config.yaml
n_layer: 10
d_model: 256
n_head: 2
n_kv_head: 2
head_dim: 128
d_mlp: 704
vocab_size: 5291
activation: "swiglu"
norm: "layernorm"
norm_place: "pre"
norm_eps: 1e-06
positions: "learned+rope"
rope_base: 10800.0
rope_fraction: 1.0
qk_norm: false
attn_scale: 0.0884
bias: "none"
tie_embeddings: false
parallel_block: false
init: "normal"
init_std_qkv: 0.0225
init_std_o: 0.0
init_std_up: 0.0225
init_std_down: 0.0
optimizer: "adamw"
lr: 0.00193
lr_mult_qkv: 0.4
beta1: 0.9
beta2: 0.99
lr_head: 0.00909
grad_clip: 0.5
warmup_steps: 513
schedule: "wsd"
decay_fraction: 0.775
decay_shape: "exp"
final_lr_fraction: 0.0
batch_tokens: 65536
seq_len: 512
doc_mask: true
train_tokens: 561900000
steps: 8574
dataset: "wikipedia_en"
Each number is 128 + 24 x the weight over its row's rms, rounded and kept within 0 to 255. Layers, rows and columns count from 0. The size above them is the row's rms in percent of the matrix's.

# layer 2 MLP up, 704x256, rms 0.0701, rows 191-199, columns 0-255
size [102  91  88 109  96  96 100  99 105]
[[ 93 138  88 112 106 140 136 108 108 113 147 113  93 109 167 107 119 124 163 128 118 134 119  97 106 101 117 114 160 120 117 149 115 172 138 162 151 131 136 139 100 141 124 115 112  91 126 136 140 101 108 129  99 132 115 103 125 128 136 102  87  86 172 140 155 113 139 108 173 156 118 112 136 143 143 102 130 108 104 118  64 177 165 112 172 105 158 112 113 114 123  94 152 120  68 189 132 163 116 120 153 101 152 135 140 157 120 131  95 106 122 156 149 115 109 116 180  75 125 116 139 129 142 130 135 115 137 103 148 106  82 152  97 150 114  97 173 155 131 137 135 122 111 135 130 149 115 126 105  90 133 101 168 136 107 102 164 105 121 148 138 114 159  93 143  96 140 134 118 126 103 145 140 134 155 145 128 107 112 105 122 151  64 144 180 147 139 135 150 145  92 118 121 151 139 116 130 126 130 139 128 124 143  89  97 173 129 122 104 122  89 153  99 121 141 159 150 135 147 149 130 124  81 116 135 121 135 196 120 104 161 108 127 152 113 165  85 132 110 137 135 101 170 155 127 131 142 144 152 185 142 149 134  79  84 127]
 [ 66 125  90 136 127 132 164  95 164 119  92 122 110  92 156 114 120 168 137 114  74 139 118 123 178 157  80 103 100 158 159 144 112 135 152 138 161  99 113 173 131 101 169 146  90 126 109 152 114 153  77 126 148 114 147 135 114 126 148 141 120 162 145 157 160 128 110 127 107 137 121 100 102 128 123 115 100 113 162 119 143 144 150 139 115 148 128 168 107 108 125 126 125  86 174 143 139  91 121 102 126 129 132 142 154 125 109 120 140 163  93 138 140 118 156 104 150 138 113 133  94 148 153  85 103 111  80 111 121 109 110 141  98 111  92 114 140 170 148 102 158 126 139 181 151 138 146 108 124 157 103 107  93 126 142 158 165 110  91 170 151 129  77 164 150  94 140 138 110 112 122 140 167 106 128 117 133 147 103 102 123  67 163 136 134 112 117 117 131 113 206 146 167 131 127 124  91 170 117 135 151 111 123  83  82 129 119 136 138 139 157 116 131 113 148 150 141 153 138 118 112 134 144 137 120  81 152 136 130 124 156 103 155 123 168 153 143 103 146 127 140 113 144 113 113 127 130  89 119 132 155 167 137 121 147 146]
 [120 112 164 141  83 101 149 137 137 134 166 128 104 141 148 176 118 174 139 154 130 155 117 123 144  82 128 111 116 128 112 116 130 145 125 129  87 123 125 170 117 109 128 135 173 105  95 106 119 151 129 142  89 144 138  96 131 122 113 164 135 128 130 113 109 117 137 175 154 103 107 195 146 100  73  98  76 144 133 154 136 118  94 132  91 134 128 112 159 167 110 128 125 137 113 116 102 181 109 122  77 153 153 102 137 120 136 146 143 140 128 155 129 158 102 122 133 144 128 109 202 109 136 161 171 133 104 149  85 124 124 123 166 152 162  88 176 112 140 127  88 101  90 112 129 143 119 174  90  94 137 157 111 132 114 138 125 118 158 135 124 106 113 123 148 150 115 101 121 111 149 142 141  93 144 119 172 101 113 132 101 163 156 121 132 149 140 123 135 121 141 134 104 139 151 120 135 159  88 133 137 165 151 132 107 139 181  98 135 136 128 155 111 122 136  91 161  72 125 127 141 115 124 164  93 106 163 123 112 129 133 143 134 136 152 117 100 129 147 134 130 171 107 102 166 134 101 108  82 148  87 125  76 105 114 114]
 [118 124  75 186 104 103 130 114 121 117 129 157 124 113  93 162 107 115 123 162 112 123 145 134 135  87  92 162 118 127 135  95 149 168 183 164  98  78 143 123 161 124 153 153 123 134 147 126 141 130 102  93 150 118 139 180 134 103 131 136 133 161 155 171 122 170 120  88 117  94 169 123 115  89 108 160 139 119 124 142 123 125 124 104 117 152 114 152 114 168 120 166  93 102 121 104 102 132 100 135 132 139  77 137 174 104 129 128  91 112 163 158 141 143 160 165 114 139 131 124 151 120 113 179 133 109 104 108  96 101  99 128 140 123 106 128 126 161 162 144 170 149 148 130 101 125 102 159 156 124 138  93 113 122 105 139 131 136 121 139 134 118 132 121 118 179 148 126 104  88 124 132  86 131 169 161 164 135 126 124 131 125 130 165  89 130 124  92 156 161 168  78  84 110 108 142  96 110 135 107  71 128 153 139 151 107 128 126 122 137 123 119 103 163 121 117 166 146  78  95  95 126 146 144 140 128 113  96 118 136 171 129  87 105 122 124 167 142 121 125 144 133 108  98  78 104 118 130 124 101 155 137 133 124 156 136]
 [ 97 143  97 121 144 181 105 122  75 122 125 112 128 181  94 121 116 120 116 154 120 105 137 104 163 116 106 142 122 104 105 127 108  77 118 113 172 120 103 109 121 131 130 150 155 124 107 117 143 139 112 158 136 132  93 100 152 125 138 116  96 115 109 120 169 143  90 130 149 154 112 107  80 152 122  93 103 102 153 139 145 125 167 132 110 144 113 143 138 112 129 174 163  95  95  98 117 144 122 151 104 111  99 110 101 160 173 168 166 140 164 144 136 120  94 130 110 139  99 128 132  87  97 129 139 160 142 125 127 123 104 122 162 149 119  96 136 149 108 107 114  96 152 117 129 162 125 150 113  81 202 137 151 122 114 115 143 123 127 124 136 140 148  95 163 122  99 127  79 134 181 108 120 150  90 152 151 136 105 112 199 105 141 103 138 144 137 180 153 137 168 134 155 132 151 125 121  82 117 136  98 120 156 121 116 153  96 120 128 104 149 149 123 142 143 140 154 124 162  87 126 122 125  96 164 111 103 124 130 111 140  92 123 158 114 151 114 128 146  80 106 125 152 105 106 125  87 105 128  91 137 163 161 143 173 135]
 [169 116 133 102 118 128 151 141 155 125 100 104 124 131 115 115 140 107 121 129 126 105 178 127 132 147 160 162 126 150 146 161 111  94 116 117 144 117 142 149 138 123 127 114 140 138 115 125 134  99 184 130  99 101 143 111 122 136 123 144  97 140 133 151 109 151 130 139  83 122 114 118 164  89 143  66 134 146  90  86 133 159 127 124 119 133 120 132 177 126 157  68 138 128 125 127 163 102 172 110 101 120 139 152  98 113  85 129 148 125  93  81 139  93 124  87 105 152 165 136 137 131 130 117 132 152 121  80 163 134 127 140 108 127 159 112 124 136 134 103 166 120 135 129 111 130 144 125 199 153 127 141 112 119 128 107 119 150 107 121 165 145 115 115 128 111 142  90 163 127 135  64 123 139 128 134  96 117 135 117  81 163 135 138 126 123  81 147 100 109  92 106 147 148 100 158 124  75 116 167 129 165 129 154 143 134 120 137 100 181  93 130  96 129 130 126 113 164 140 135 133 141 127 143 115 161 136 130 169 131 113 139 180 133 101 121  97 141 102 139 139 140 105 120 163 167  49 134 134 126  89 166  94 175  81 157]
 [142 130 110 120 140  91 133 167 157 138 152 132 121 152 131 164 125 118  91 121 110 148 121 144 168 162 166 149 119 125  99 104 139 116 156  66 147 123 104 115 151 137  80 144 102 125 147  79 137 125 126 143 169 124 160 171 103 144 119 127 168 123 134 133 121 113 130 117 156 117 150 170 163 126 113 126 106 187 116 126 130 133 109 151 146 115 125 119 148 136 149 130 141 148  92 148 118 116 110  98 116 153 131 147  97 116 158  89 145 149 112 156  89 170 103 155 117  93 152 108 139 132 148 138 130  58 123 114 103 126 131 158 171 164 121 150 129 114  95 147 112 130 145 118  84 111 119 138 137 144 109 122 113 133 149 106 130 130  87 147 150  89  77 135 204 134 146 132 107 120 152 141 128 165 134 209 150 141 126 126 129 106 121 119  97  98 123 142 150 119 163 156 127 113 122 155 151 143  98 103 142 178 133 115  97 149 154 128 121  83 122 156  66 143 144 136 120 102 138 101 154  99 136 136 142 115 115 110  96 144 119 129 167 124 133 131  98 154 139 148 128 122 121 167 109  95  61 172 133  92 108 115  99 149 125 142]
 [ 91 148 180 149  98 136 150 170 149 101  73 150 126 121 153 112 101 137 147 144  64 132 148 135  95 128 130 142 134 144 132 166 126 149 151 118 127 106 133 129 147 110 146 139 102 185 137 167 149  99  96  90 110 153 137 113 109 125 132 130 129 149 149 142 115 130 124  83 117 125 124 180 111 135 134 109  94  71 152 147 123 140  97 129 127 142 119 135 130 145 138 152 115 180 134 125  91  88 142 130 161 129  95 167 129  56 127 136 118 122 141 158 109 103 148  91  70 132  63 105 128 143 141 113 110 143 157  87 122 125 124 123 120 149 109 168 132 141 116 119 161 123  79 157 117  97 111 135 150 122 132 118 161 113 133 112 108 135 125 117  92 156 163  97 110 132 108 139 140 115 114 147 151 139 117 156 151 109 117 159 105 134 152 103 107 141 132  85 102 106 132 142 159 166 104 167 138 113 153 167 162 108 113 124  96  98 127 135 117 130 164 137 101 124 184 140 134 153 128 121 132 146  94 146 102 137 136 107 156  90 110 200 151 130 154 122 115 106  91 114  88 134 122  97 148 142 136 113 166 152 137 122 168 114 137 126]
 [108 159 123 148 150 133 137 169 139 150 180 159 151 147  98 144 125 150 162 113 158 151 105 101 103 172 166 133 128 118 126 155  85 147 121 142 111 123 110 101 117 158 180  68 127 125  78 161 116 142 151 124 132 131 116 155 139 126 147 145 129 128  97 139 113 109 104 144 102 116 137 123 156 153 119 136 111 154 117 123  79 128 111 113 164 116 155 108  94 157  96 145 153 111  89 142 141 153 125 143 150 118 131 166  68  77 119 136 155 109  87 188 123 128 139  97 135 175 145 111  85 176 126 160  91 160  88 150 121 117  93 134 121 149 135 123 122 123 146 110 147 129 129 158 132 121 124 100 134 165 114 117 123 143  97 156 140 112 132 125 167 123  84 105 114 129 164 154 147 122  85 112 114 125 157 111 116 132 122 120 124 176  81 119 134 144 155 125 136 116 131 116 108  81 115 132 142 161 114 132 156 151  86 114 112 156 128 138 152  86 112  71 102 123 108 153 145 137 133 103 113 135 137 140 125 157 130 138 121 139 127 156 110 123 103  98 140  75 124 166 146 125 136  80 163  88 121 152  98  96 158 147 138 146 115  81]]
# layer 2 MLP down (transposed), 704x256, rms 0.0702, rows 191-199, columns 0-255
size [100  94  90 106  93  97 102  98 105]
[[ 89 139 130 126 140 127 141 146 120 146 123 157 112 110 135 114 117 123 108 149 115 145 148 114 110 180  73 156  85 148  91 128 116 120 144 124 148 118 114 111 165 168  99 140 142 126  88 102 111  99 114 146 128 149 133 136 129 109 146 104 134 103 108 127 110 152 137 123 129 139 154 115 128 107 126 137 142 131 134 133 125 117 140  69 169 126 125 129 174  63 119 183  90 163  46  89 136 158 168 131 134 108 134 153 134  85  66  94 116 132 108 157 187 175 126  96 157 131 135 135  98 129 137 126  96  92 119 108 130 134 139 122 153 126 116 149 142 149 142 128 132  91 114  87 143 127 126  76 153 122 134 127 122 159 116 115 133 114 138 150 128 154 111  98 137 118  91 154 142  82 162 124 129 148 117 128 178 142 121 136 137 144 114 175 145  91 140 136 112 134 109 183 118 144 138 149 141 132 153 148  92 121 148 138 156 128 139  97 159 114  93 147  99 100 144 137 124 154 114 131 135 179 125 107 118 135 182 169  89 144 152  96 110 160 118 133 152 118 119 120 180 140 105 126 134 130 114 109 148 110  81 157  98  91  94 143]
 [125 154 154 136 137 136  96  86 103 140  82 140 148 130 125 118  92  97 109 121 132 134 125 118 115 140 151 131 113 153 118 125 133 126 116 133 195 111 111 123 116  94 127 113 111  96 111 169  93 103 103 168 131 150 103  77 136  97 199 140 106 132 135 110 153 114 145 121 106 127  90 131 162 129 130 152 170  73 109 106 111 147 137  99  95 107 128  84 105 130 146 157 139 141 110 154 163 135 143 145 139 122 124 109 123 110  53 131 103 105  82 139 165 141 157 129 105 154 120  75 133 114 119 113 163 117 138 137 124 126 145 108 102 135 117 172 124 130 101 137 148 178 154 142 121 118 153  99 129 133 125 171 146 132 155 200 136 125 129 123 111 131 158 135  86 178 126 116 118 104 130  85 153 100 144 138 106 169 118 144 149 139 109 149 175 141 120 118 142 139 134 147 133 164 140 116 145 166  88  92 142 136 143 126 116 135 121  74 139 112 141 112 140 138 135 153 140 175 124 126  90 145 116  73 173 123 116 149 131 125  69 118 106 164 135 139 123 174 128 171 118 151 112 109 110 108 155 131 124 146 157 108 123 150 123 132]
 [129 124 154  78 123 107 126 110 106 119 143 133 145 142 117 160 119 129 101 147 135 106 135 110 148 133 123 154 124 119 124 158 128 134  96 125 194 102 127 158 123 124 125 105 177 106 151 125 121 143 121 112 117 105 132 119 124 127 104 145 112 140 140 159 104  98 102 106 128 109 113 104 183 123 122 162 130 161 165 116 124 134 166 199 125 143 116 140 170 122 140 127 105 118 107 164 134 144 146 132 157 106 131 103 128 104 100 112  98 118 138 144 122 175 147 142 188  93 106 112 155 119 137 124 144 115 167 103 130 134  79 170 128 104 118 103 146 102 130 133 144 111 127 129 120 131 103 133 143 166  91 137 120 195 117  91 124  82 131 124 111 156  90 126 136  76 119 195 157 131 147 115 171 116 116 110 140 173 142 106 144 135 113 128  85 137 149 131 105 142 145  99 107 168 165 132  98 154 135 131 128 125 127 116 112 128 147 116 101 139 151 140  93 110 141  76 129 159 145 109 105 106  85 139 111 118 166  51 117 173  69 131 145 145 141 128 128 189 147 169 122 144 109 128 147 103 100 113 107 146 124  96 108 131 160 126]
 [119 118 103  92 151 136  91  80  99 122 155 124 117 128 137  84 111 153 112 152 149 128 149 132 160 118 128 129 141 144 131 122 134 110 107 110 167 131 154 116 153 119  99 140 145 145 131 124  93 128 148 105 117 117  77 117 134  96 120 156 150 160 107  89 150 175 122 132 146 106  99 127  87 112 129 103 108 101 124 111 129 190 147  88 130  86 136 181 117 123  95 128 127 111 114 104 166 138  97 156 112 117 159 137 105 168 112 100 138 129 144 146  87 143 137 136 143  73 132 120 118 113 142 151 134 168 142 151 150 131 145 169 110 122 142 150 140 119 143 140 132 108 137 131 124 119 150 134 115 182 156 135 190 117  86 120  71 137 117 166 133 115 121 118  95 107 140  97 161 162 169 142 125 116  93 126 166 120 114 114 131  92 112  99  92 135 115 118 103 145  72 100 132 126 126 129 157 129 119 115 162  95 129  99 109 169 117 110 123  47 149 143 112  77 138 142 112 138 131 144 130 159 164 127 150 107 135 141 150 103 140 105 139 133 141 140  97 134 152  76 167 124 150 173 119 159 138 192 138 162 126 139 154 138 127 122]
 [ 84  99 130 169 106 132 150 122 127 118 139 164  99 142 112 177 148 124 158 113 135 170 111 115 126 168 108 137 158 102 120 110 170 135 120 142 150 120 108 155 144 133 120  72 120 153 144  91 120 117 110 150 123 142 129 127  93 147 122 123 186 123 128 143 118 113 105 194  91 149 121 117 147 121  91 145 168  70 118 120 122  93  88 151 160 143 167 146 111 177 108  98 124 135 204 127 113 182 126 159 127 107 155 128  92 113 139  85 133 126 134 128 106 136 171 108 123 125 116 126 124 183 134 124 124  93 141 138 151 131 140  81 163 189  76 128 144  98 131 146 103  37 156 152 151 106 132 133  90 131 115 138 152 153 125 144 112 116 129 117 121 139 150 129 131 129 143 141 138 114 149 154 112 135 103 184 127 132 125 129 109 116 116 125 149 106 110 115 145 107 109 116 150 106 101 155 117 135 148 103 169 145 169 106  86 124 122 119  93 131  83 113 141  95 103 140 126 114 157 135 100 118 117 112  95 124 127 109 101 127 140  86 139 132  97 127 139 133 139 100 145 103 127 122 137 135 143 117 113 162 109 149 115 138 156 134]
 [124 145 112  85 160 129 132 143  90 110 178  57 122 116 105 135 144 116 159  79 102 124 142 116 105  94 144 110 118 145 141 136 124 159 129 176 150 136 103 182  69 158 143 124 111 119 123 124 160 135 144 156 125 150 128 162 116 125 140 142 122 143 111 168 130 149 137 130 151  29 129 127 116 111 150  97 150 101 139 141 124 165 126 142 166 169 127 147 105 117  93 132  94 138 120 157 139  93 113 103 125 144 107 121 108 164 165  94 115 143 123 120  75 163 122 154 117 112 112 126 186  91 129 164 143  99 178  89  83 118 151 131 116 101 119 150 131 110  89 103 118 138 142  97 139 167 144 116 115 117  87 148 154 157 173  97 143 130 105  85 120 123 152  99 143 129 143 117 103 132 128 133 115 147 134  97 134 142  91 141 117 172 151 109 130 142 130 122 142 127 129 123 158 117 121 158  89 123 130 162 138 112 141  85 110 124 116 135  86 131 129 130 134 121 138 151  96 142 115 120 102 145 135 163 118 132 117  92 152 156  96 113 165 137 170 123 170 137 178 135 138 152 151 130 119 109  98  99  93 115 143 144 140 136 119 143]
 [143 141 169 114  99 130 119  95 131 195 136 103  85 117  91 170 105 116 109 115 124  80 153 143 147 113 158 150  76 104 113 139 104 151 128 116 152 149 102 138 144 118 110 159  99 148 113 139 116 126 172  96  87 121 104 107 141 134  97 164 117 134 100 147 110 131 131 146 105 125 149 102 146 183 106 108 124 146 107 125 101 120 130 125 142 102 114 126 151 114 147 169 149 148 118 152 141 148 136  79 132 104 113 108 120 130 169 121 120 126 122 119 165 115 128 149  96 137 143 114 100 147 105 160 160 123 155 117 117  78 148 147 123 143 165 118  93 131 164 142 124 171 124 152 122 166 128  69 124 109 173 169 140 116 102  99 111 133 131 170 107 139 109 116 128 123 164  95 143 112 187 138  95 118 123 163 126 133  98 111 120  44 136 124 142 159 135  76 132 119 154 126 159 104 143 153 153 156 105 138 144 145 159 161 123 114 129  67 108 127 153 110 161 126 133 120 139 141 102 142 144  98 125 118 115 130 121 145 135 144 181 155  88 119 114 113 158 141 145 109 100 173 128 117 138 158 120 132 132 151  81 136 145 160 126 157]
 [117  86 146 148 140 121 122 120  96 166 158 119 113 130 173 144 145 129 119 136 144 110 128 132 110 117  99 146 105 101 103 119 101 142 142 122 135 108 167 139 111 137 103 155 134  73 132 116 127 162 183 115 115 141  92 142 131 143 154 135 108 124 126  99 131 137 146 126  97 119 128 175 117 149 152 145 142 144 137  95 142 110 166 170 112 104 147 122 113 113 131 147 150 144 110 141  91 146 115 137 132  98 151 172 144 153 230 102  93 137 112 126 145 162 108 108 123 159 120 163 133 104 104  92 171 152 111  73 130 140 149  76 142 134 126 106 148 139 106 116 125  96 123 119 107 116 118 106 124 138 145 122 151 147 117 158 100  81 109 113 134 141  94 146 142 148 161 132 108  94 122 124 115 150 169 156  95  89 143 107 168  92 111 123 114 126 144 140 145 161 133 128  91  91 101 136 137 138 112 172 138 143 125 147 153 127 106 155 108 110 110 165 163 149 122 114 153 136  82 128  96 127 112 115 102 175 128 123 147 118 142  95 122 189 169 119 156 116 111 137 147 122 133 132 104 103 168 147  53 120  75 142 128 124 104 102]
 [150 136 128 149 132 145 130 105 162 125 155 142 115 139 128 141 128 101 150 141 129 102  80  96 139 123 162 107 142 124  75 136  55 154 149 145 126 123  95  98 107 130 190 124  96  52 103 179 112 127 186 162  90 142 152 110 150 126 149 125 111 151 115 140 148 156  93 163 117 136  97 105 184 162 138 157 146 137 130 112 120 143 128 123 122 100 142 140 117 139 102 196 130 118 120 142 141 155 116 110 144 161 117 156 122 101 109 137 136 130 125 191 164 121 114 129 103 142 147 114  81 146  78 171 137 139 126 121 131  96 123 123  91 129 116 104 134 115 144  94 149 153 109 107 164 122  85 106 163 154 123 131  85  96 123 159  95 101  92 153 126 132 122 128 109 120 150 122 148 129 124 107 131 125 145  91 126 114 147 159 109 155 122 126 104 132 123 181 138 129 120 117 126 146 102 116 138 105  81 138 124 139 124 112 131 109 118 126 143 164 152  73 122 133 160 154 134 169 140 106 149 101 117 163 141 123 117 145 141 143 140 148 136 133 131 123 142 101 146 108 118 111 135 102 199 112 101 144 134  95 109  96 153 135  76 119]]
# layer 2 MLP gate, 704x256, rms 0.0722, rows 192-200, columns 0-255
size [ 95  88 102  93  99 102  97 104 100]
[[120 115 156 136 134 141 144 101 120 159  40 126 137 121 161 169 114  92 158 126 171 110 104 123 133 132 114 120 137 124 104 110 108 111 116 110 127 174 152 108 117 169 130  88 158 105 138 160 127 142 152 110 138 148 125 155 119 131 122 135 116  85 172 148 121 172 103 154 147 104 146 105 103 136 164 116 162 138 117 151 149 140  91 116 138 148  94 142 141 134 107 154  86 140 103 119 148 150 129 124 133 122 146 150 157 146 136 150 142 157 126 105 122  81 136 112 158 133 123 116 146 100 131 119 120 134 144 147 121 152 182  86 114 172 176  90 137 161 112 161 102 156  68 126 104 102 107 121  67 103 160 128 126 132 109  83 101 102 140  80 107 140 157 113 140 162 120 114 175 143  97 138 151 187 125 134 156 133 141 135 125 124 122 144 148 107  87 133  97 108  95 182 152  99 128  97 106 103 144 159 121 145 100 123 128 139 134 104 112 118 147 102  92 123 154 137 128 133  78 151 134 121 112 163 130 166 101 115 141 151 163 137 118 131 133 148 161  93 119 130 127 113 117 128 101  84 136 119 158 121 104 136 156 110 135  85]
 [125 167 100  90 152 151 148  71 120 144 154 101 108 139 125 175 109 123 155  64 133 159 136 101 111 168 137 124 100 156 144  96 124  91 147 162 130 113 132 109  88 182 131 135 146 123 161 129 142 155 128 106 105  75 139 179 140 133 148 136 124 105 165 184 122 161  88 111  98 121 132 105 131  98 136 164 121 168  99 133 116 142 127 137 110 121 155 137 163 153 126 134 143 130 158 118 107 156  80 154 122 173 142 152 120 162 126 121  91 145  87 108 129 136 131 158 141 117 139  96 118 133 131 143 137 146  99 127 136 131 113 148 175 128 138  72  80 130 172 116 117 113 123 121 135 118 165 135 137 122  99 171 141 127 106 126  91 135  98 104 134 127 107 126  86 136  92 143 149 140 114 152 136 116 120 116 124 152  98 123 126 133 161 115 105 136 142 180 116 147  87 120 117 139 153 136 141 145 115 158 145 137 122  97  88 129 118 130 155 120 188 128 133 131 165 127 135 156  77 147 129 117  84  91 150 127 131 101 139 110 143 120 128  99 147 119  93 116 109 101 143 154 132 146  97 132 180 158 103 160  79 139 107 155 125  92]
 [171 143 141 143 116 122 108  99 148  86 120 157 112 118 183 142 145 129 121  98 118 120 103 147 138 160 140 146 122 107 175 164  96 136 113 114 100 165 118 142 118 164 137  71  92 127 125 133 126 129 113 143 133 149 142 153 152 134 142 114 116 148 132 126  94 139 157 145  69 132 128  61 134 143 145 140 129 192 125 148 112  87 113 156 126 132 132  98 108  97 141 136 134 115 112 147 143  92 163 125 171 107  91  91 131  97 152 136 175 108 110 121 136  95 148 124 112 133 187 113 130 138 146 109 139 139 104  78 150  99  86 137  83 137 176 157 129 126 162 122 118 115  87 167 124 163 128  98 154 146 147 152 117 121 134 138 105 157  75 145  98 148 143 131 114 125 115 106  74 145 164 111 133 123 158 134 130 141 106  89 101 112 141 138 103 137 114 149 117 104  95 128 156 145 103  89  90 119 103 135 127 120  88 118 144 135 134 107  76 172 101 136 119 156 112 122 127 166 116 156 134 157 120 105 137 164 132 140 138 121 127 129 156 129  73 125 131  78 120 190 124 122 126  93 146 120 117 126 153 133 124 100 129 134 139  97]
 [160 131 135 150 121 111 116 128 135  95 149 144 183  67 168  97 139 122 105 199 123 104 138 140 133  81 135 128  99 164 110 178 118 131 162 140 130 171 140  99 119 152 109 157 141 129 136 147 133 116 104  98 155 117 131 109 143 138 142 140  89 140 112 126 135 133 121 112 155 101 134 140 116 141 173 122 100 143 156 174 175 196 152  80  87 128 103  60 134 112 118 116 155 121  83  92 140 110 149 100 127  74 103 138 144 139 149 128 131 143 113 118 140 156 113 122 138 121  98 154 145  77 141 112 127 162 134 135 109 115  87 155 105  93 160 132 122 109 132  99 130 120 105 114 134 126 141 166 125 113 118  86 136 144 145  90 147 113 165  98  94 101 147 111 132 151 137 143 120 102  82 110 114 106 153  75 134 131  99 165 110 156 123 138 137  90 142 101 114 137 122  90 134 156 148 109 106 125 175 145  67 171 100 100 122 136 112 132 138 125 124 126 125 130 166 139 109 150 100 121 114 112 111 115 106 127 129 129 166 114 137 118 137 111 117  99 160 114 157 154 134 170 132 148 142 139 167 109 150 135 102 149 129 137 100 133]
 [128 136 130 122  93 132 135 155 136 124 118 145 123 118 150 155 138 100  97  72 117 117 151 123 196 195 175 116 134 106 134 122 149 115 132  99 154 111 142 120 152 126 105 135 100 157 121 176  84 132 117 158  79 153 148 102 144 150 142 140 116 115 109  94 107 135 159 137  88 120 159 146 160 117 130 111 163 107 139 147 102 156 149 134 137 123 145 100 157 104 119 131 133 135 122  71 133 113 109 129 162 117 118 106 115 105 147 116 124 138 148 149 103 127  93 114 108 110 141 107 118 135 172 145 156 146 132 111 137 120 145  97 125 123 166 102 119 156 137 147  78  89  90 175 115 117 132 142 128 121 140 112  94 146 134 129 101 145 130 111 122 115 115 167 142 117 139 143 119 127  60 122 125 175 103 150 143 119 141 127 143  97 145  75 133 153 125  92 138  70  82 138  97  87 106 115 132 127 187  72 121 139 116 184 176 135 139 156 112 147 145 154 122 133 128 175 124 144  76 123 160 146 121 100 113 119 118  99 117 135 110 125 151 122 124 118 114  76 139 126 109 130 147 160 139 155 131 132 154 146  96 135  67 112 153 139]
 [143 161 169 148 111 115  84 107 127 129 145 136  70 127 112 100  93  97 115 156 136 126 150 108  92 146 133 128 124 123 133 128 153 133 137  91 142 125 101 109 172 162 116  96 145  97 112 142 128 152 122 133  96 100 131 129 149 142 137 134 133 124  89 137  91 111  78 114  98  85 131 140 106 166 133 102 175 135 147 138 149 136 114 138 131 116 123  99 142 154  95 132 129 127 130 128 133 105 155  74 145 137 103 106 136 112  99 142 172 125  81 143 143 111 133 109 179 169 126 132 130 118  95 152 106 123 123 154 143 138 149 143 147 104 143 146  98 126 174 151 149 133 138 119 196 134 175  88 112 152 121 175 123 141 136 128 104 108 102 121 130 120 110 144 146 122 162  95 172 133 117 130 106 109 114 140 124 119 182 151 118 105 155  99 154 193 122 134 118 143 135 146 129 116 148 169  63 153 116 113 129 127 144 137 139 122 154 120 147 127 199 137 150 103 136  92 116  97 124  96 131 107 116  99 115 151  67 187 141  78 122 149 125 102 114 131 127 104 164 122 147 138 111  97 108 158 147 124  90 118  89 116 147 158 107 126]
 [115 101 121 134 139 130 122 111 100 110 139 110 136 122  94 133 132 151 110 115 132  98 153 142 114  94 111 188 155 161 137 134 110 150 104 125 124 110 133 117 132 122 163 124 111 113  94 121 167 100 110 147 134 175 116 101 148 114 134 123 136 141 126 121 161  73 148 134 116 114  79 148 109 132 215 173 145 127 100 150  72 176  99 110  94 178 145 131  91 143 182 137 122 125 141 179 129 119 136 110 100 108 138 124 151  89 138 130 117 138 143 144 125 160 131 103 105 133 118  99 120 142 125 146 165 138 116 119 125 133 134  93  99 119 129 115 117 143 116 104 111 163 149 116 129 114 112  94 159 182 140 154 108 161 163 147 121  85  66 116 147 112 148 112  96 163 159 154  58 124 102 140 141 133 130 125 105 115 126 117 120 120 115 145 177 105 110 141 129 132 162 113  93 117 117 155 105 135 131 153 118 131 107 129 130  92 112 150  89 133 123 103  87 129 138 153 136 127 158 110  92 112 108  98 114 158 142 101 147 126 110 146 143 148 124 107 114 148  91  94 143 186 106 174 145 103 183  97 134 126 139 148 131  92 138 159]
 [144 126  88 113 121 127 106 160 128 169 133 140 139 106 111 103 127 113 108 151 123 124  82 127 100 142 162 170 123 128 156 136 144 121 122 123 113 110 138 135 193 128 119 168 111 149 132 117 131 101 101 128 137  92 138 136 123 163  88 128 125 110 105 124  69 131 117 112 153 102 127 175 131  82 132  68  85 138 144 132 127 126 139 128 118 115 135  89 146 159 133 133 130 192  93 125 138 110 122 117 149  99 124 118 138 118 122  77 151 106 122 133 114 122 102 139 126  88 118 152 158 134 175 119 146  89 130 144 102 117 196 170 140 157 189 119 114  87 100 153 123 121 122 168  99  97 172 155 113 138 141 122 133 134 123 107 147 119 102 146 168 159 148 135 121 115 134 124 111  89  98 166 116 155  79 156 139  90 140 145 111 110 134  97 135  92 156 115 134 166 149 137 146 148 126 167 130 157 118  65 142  82 104 137 136 164 119 146 143 112  93 112  94 129 121 124 144 113  98 134 157 107 143 134 131 155 127 134 107 163 132 111 186 109  75 118 112 137 176 126 139 126 140 172 157 118 123 108 100 127 117 146 115 104 132 149]
 [125  96 156 141 151 106 114 128 124 108 127 103 102 141 123 134 156 155 135 129 154 110 143 101  96 122 146 141 146 136  86  71 158  99 100 166 132 126 141 143 117 112 120 151 146  99 121 124 103 132 167 142 100 121 119 108 127  96 142 137 131 132 123 119 160 107 126 106 128 156 154 140  75 134 110 154 100 107 119 118 101 154  95 138 112 138 210 122 135 106 134 116  98  80  96 119 148 170 142 120 129 166 161 122 127 151 148  81 137 114 141  93 103 117  75 168 123 136 127 133 173 133 136 140 127 108 134 114 113 145 162 155 122 162 143 204 116  99 135 174 115 138 106 115  90  93 114 137 103 127 129 117 116 140 110  65 120 132 138 124 127 145 114 173 133 157 162 134 134 105  82 141 129 149 160 112 137  99 130  97 168 154 126 155  99 114 163 132 142 153 106 159 109 147 193 105 165 124 155 124 139 119 151 126 119 163 100 113  92 119 145  92 120 151 170 112 136 110 136 140 141 142 102 113 111 108 138 139 133 121 135  97 147 127 117 167 144 127 163 102 188  98  88 140 122 143 108 159  96 126 139 118 177  93 133 101]]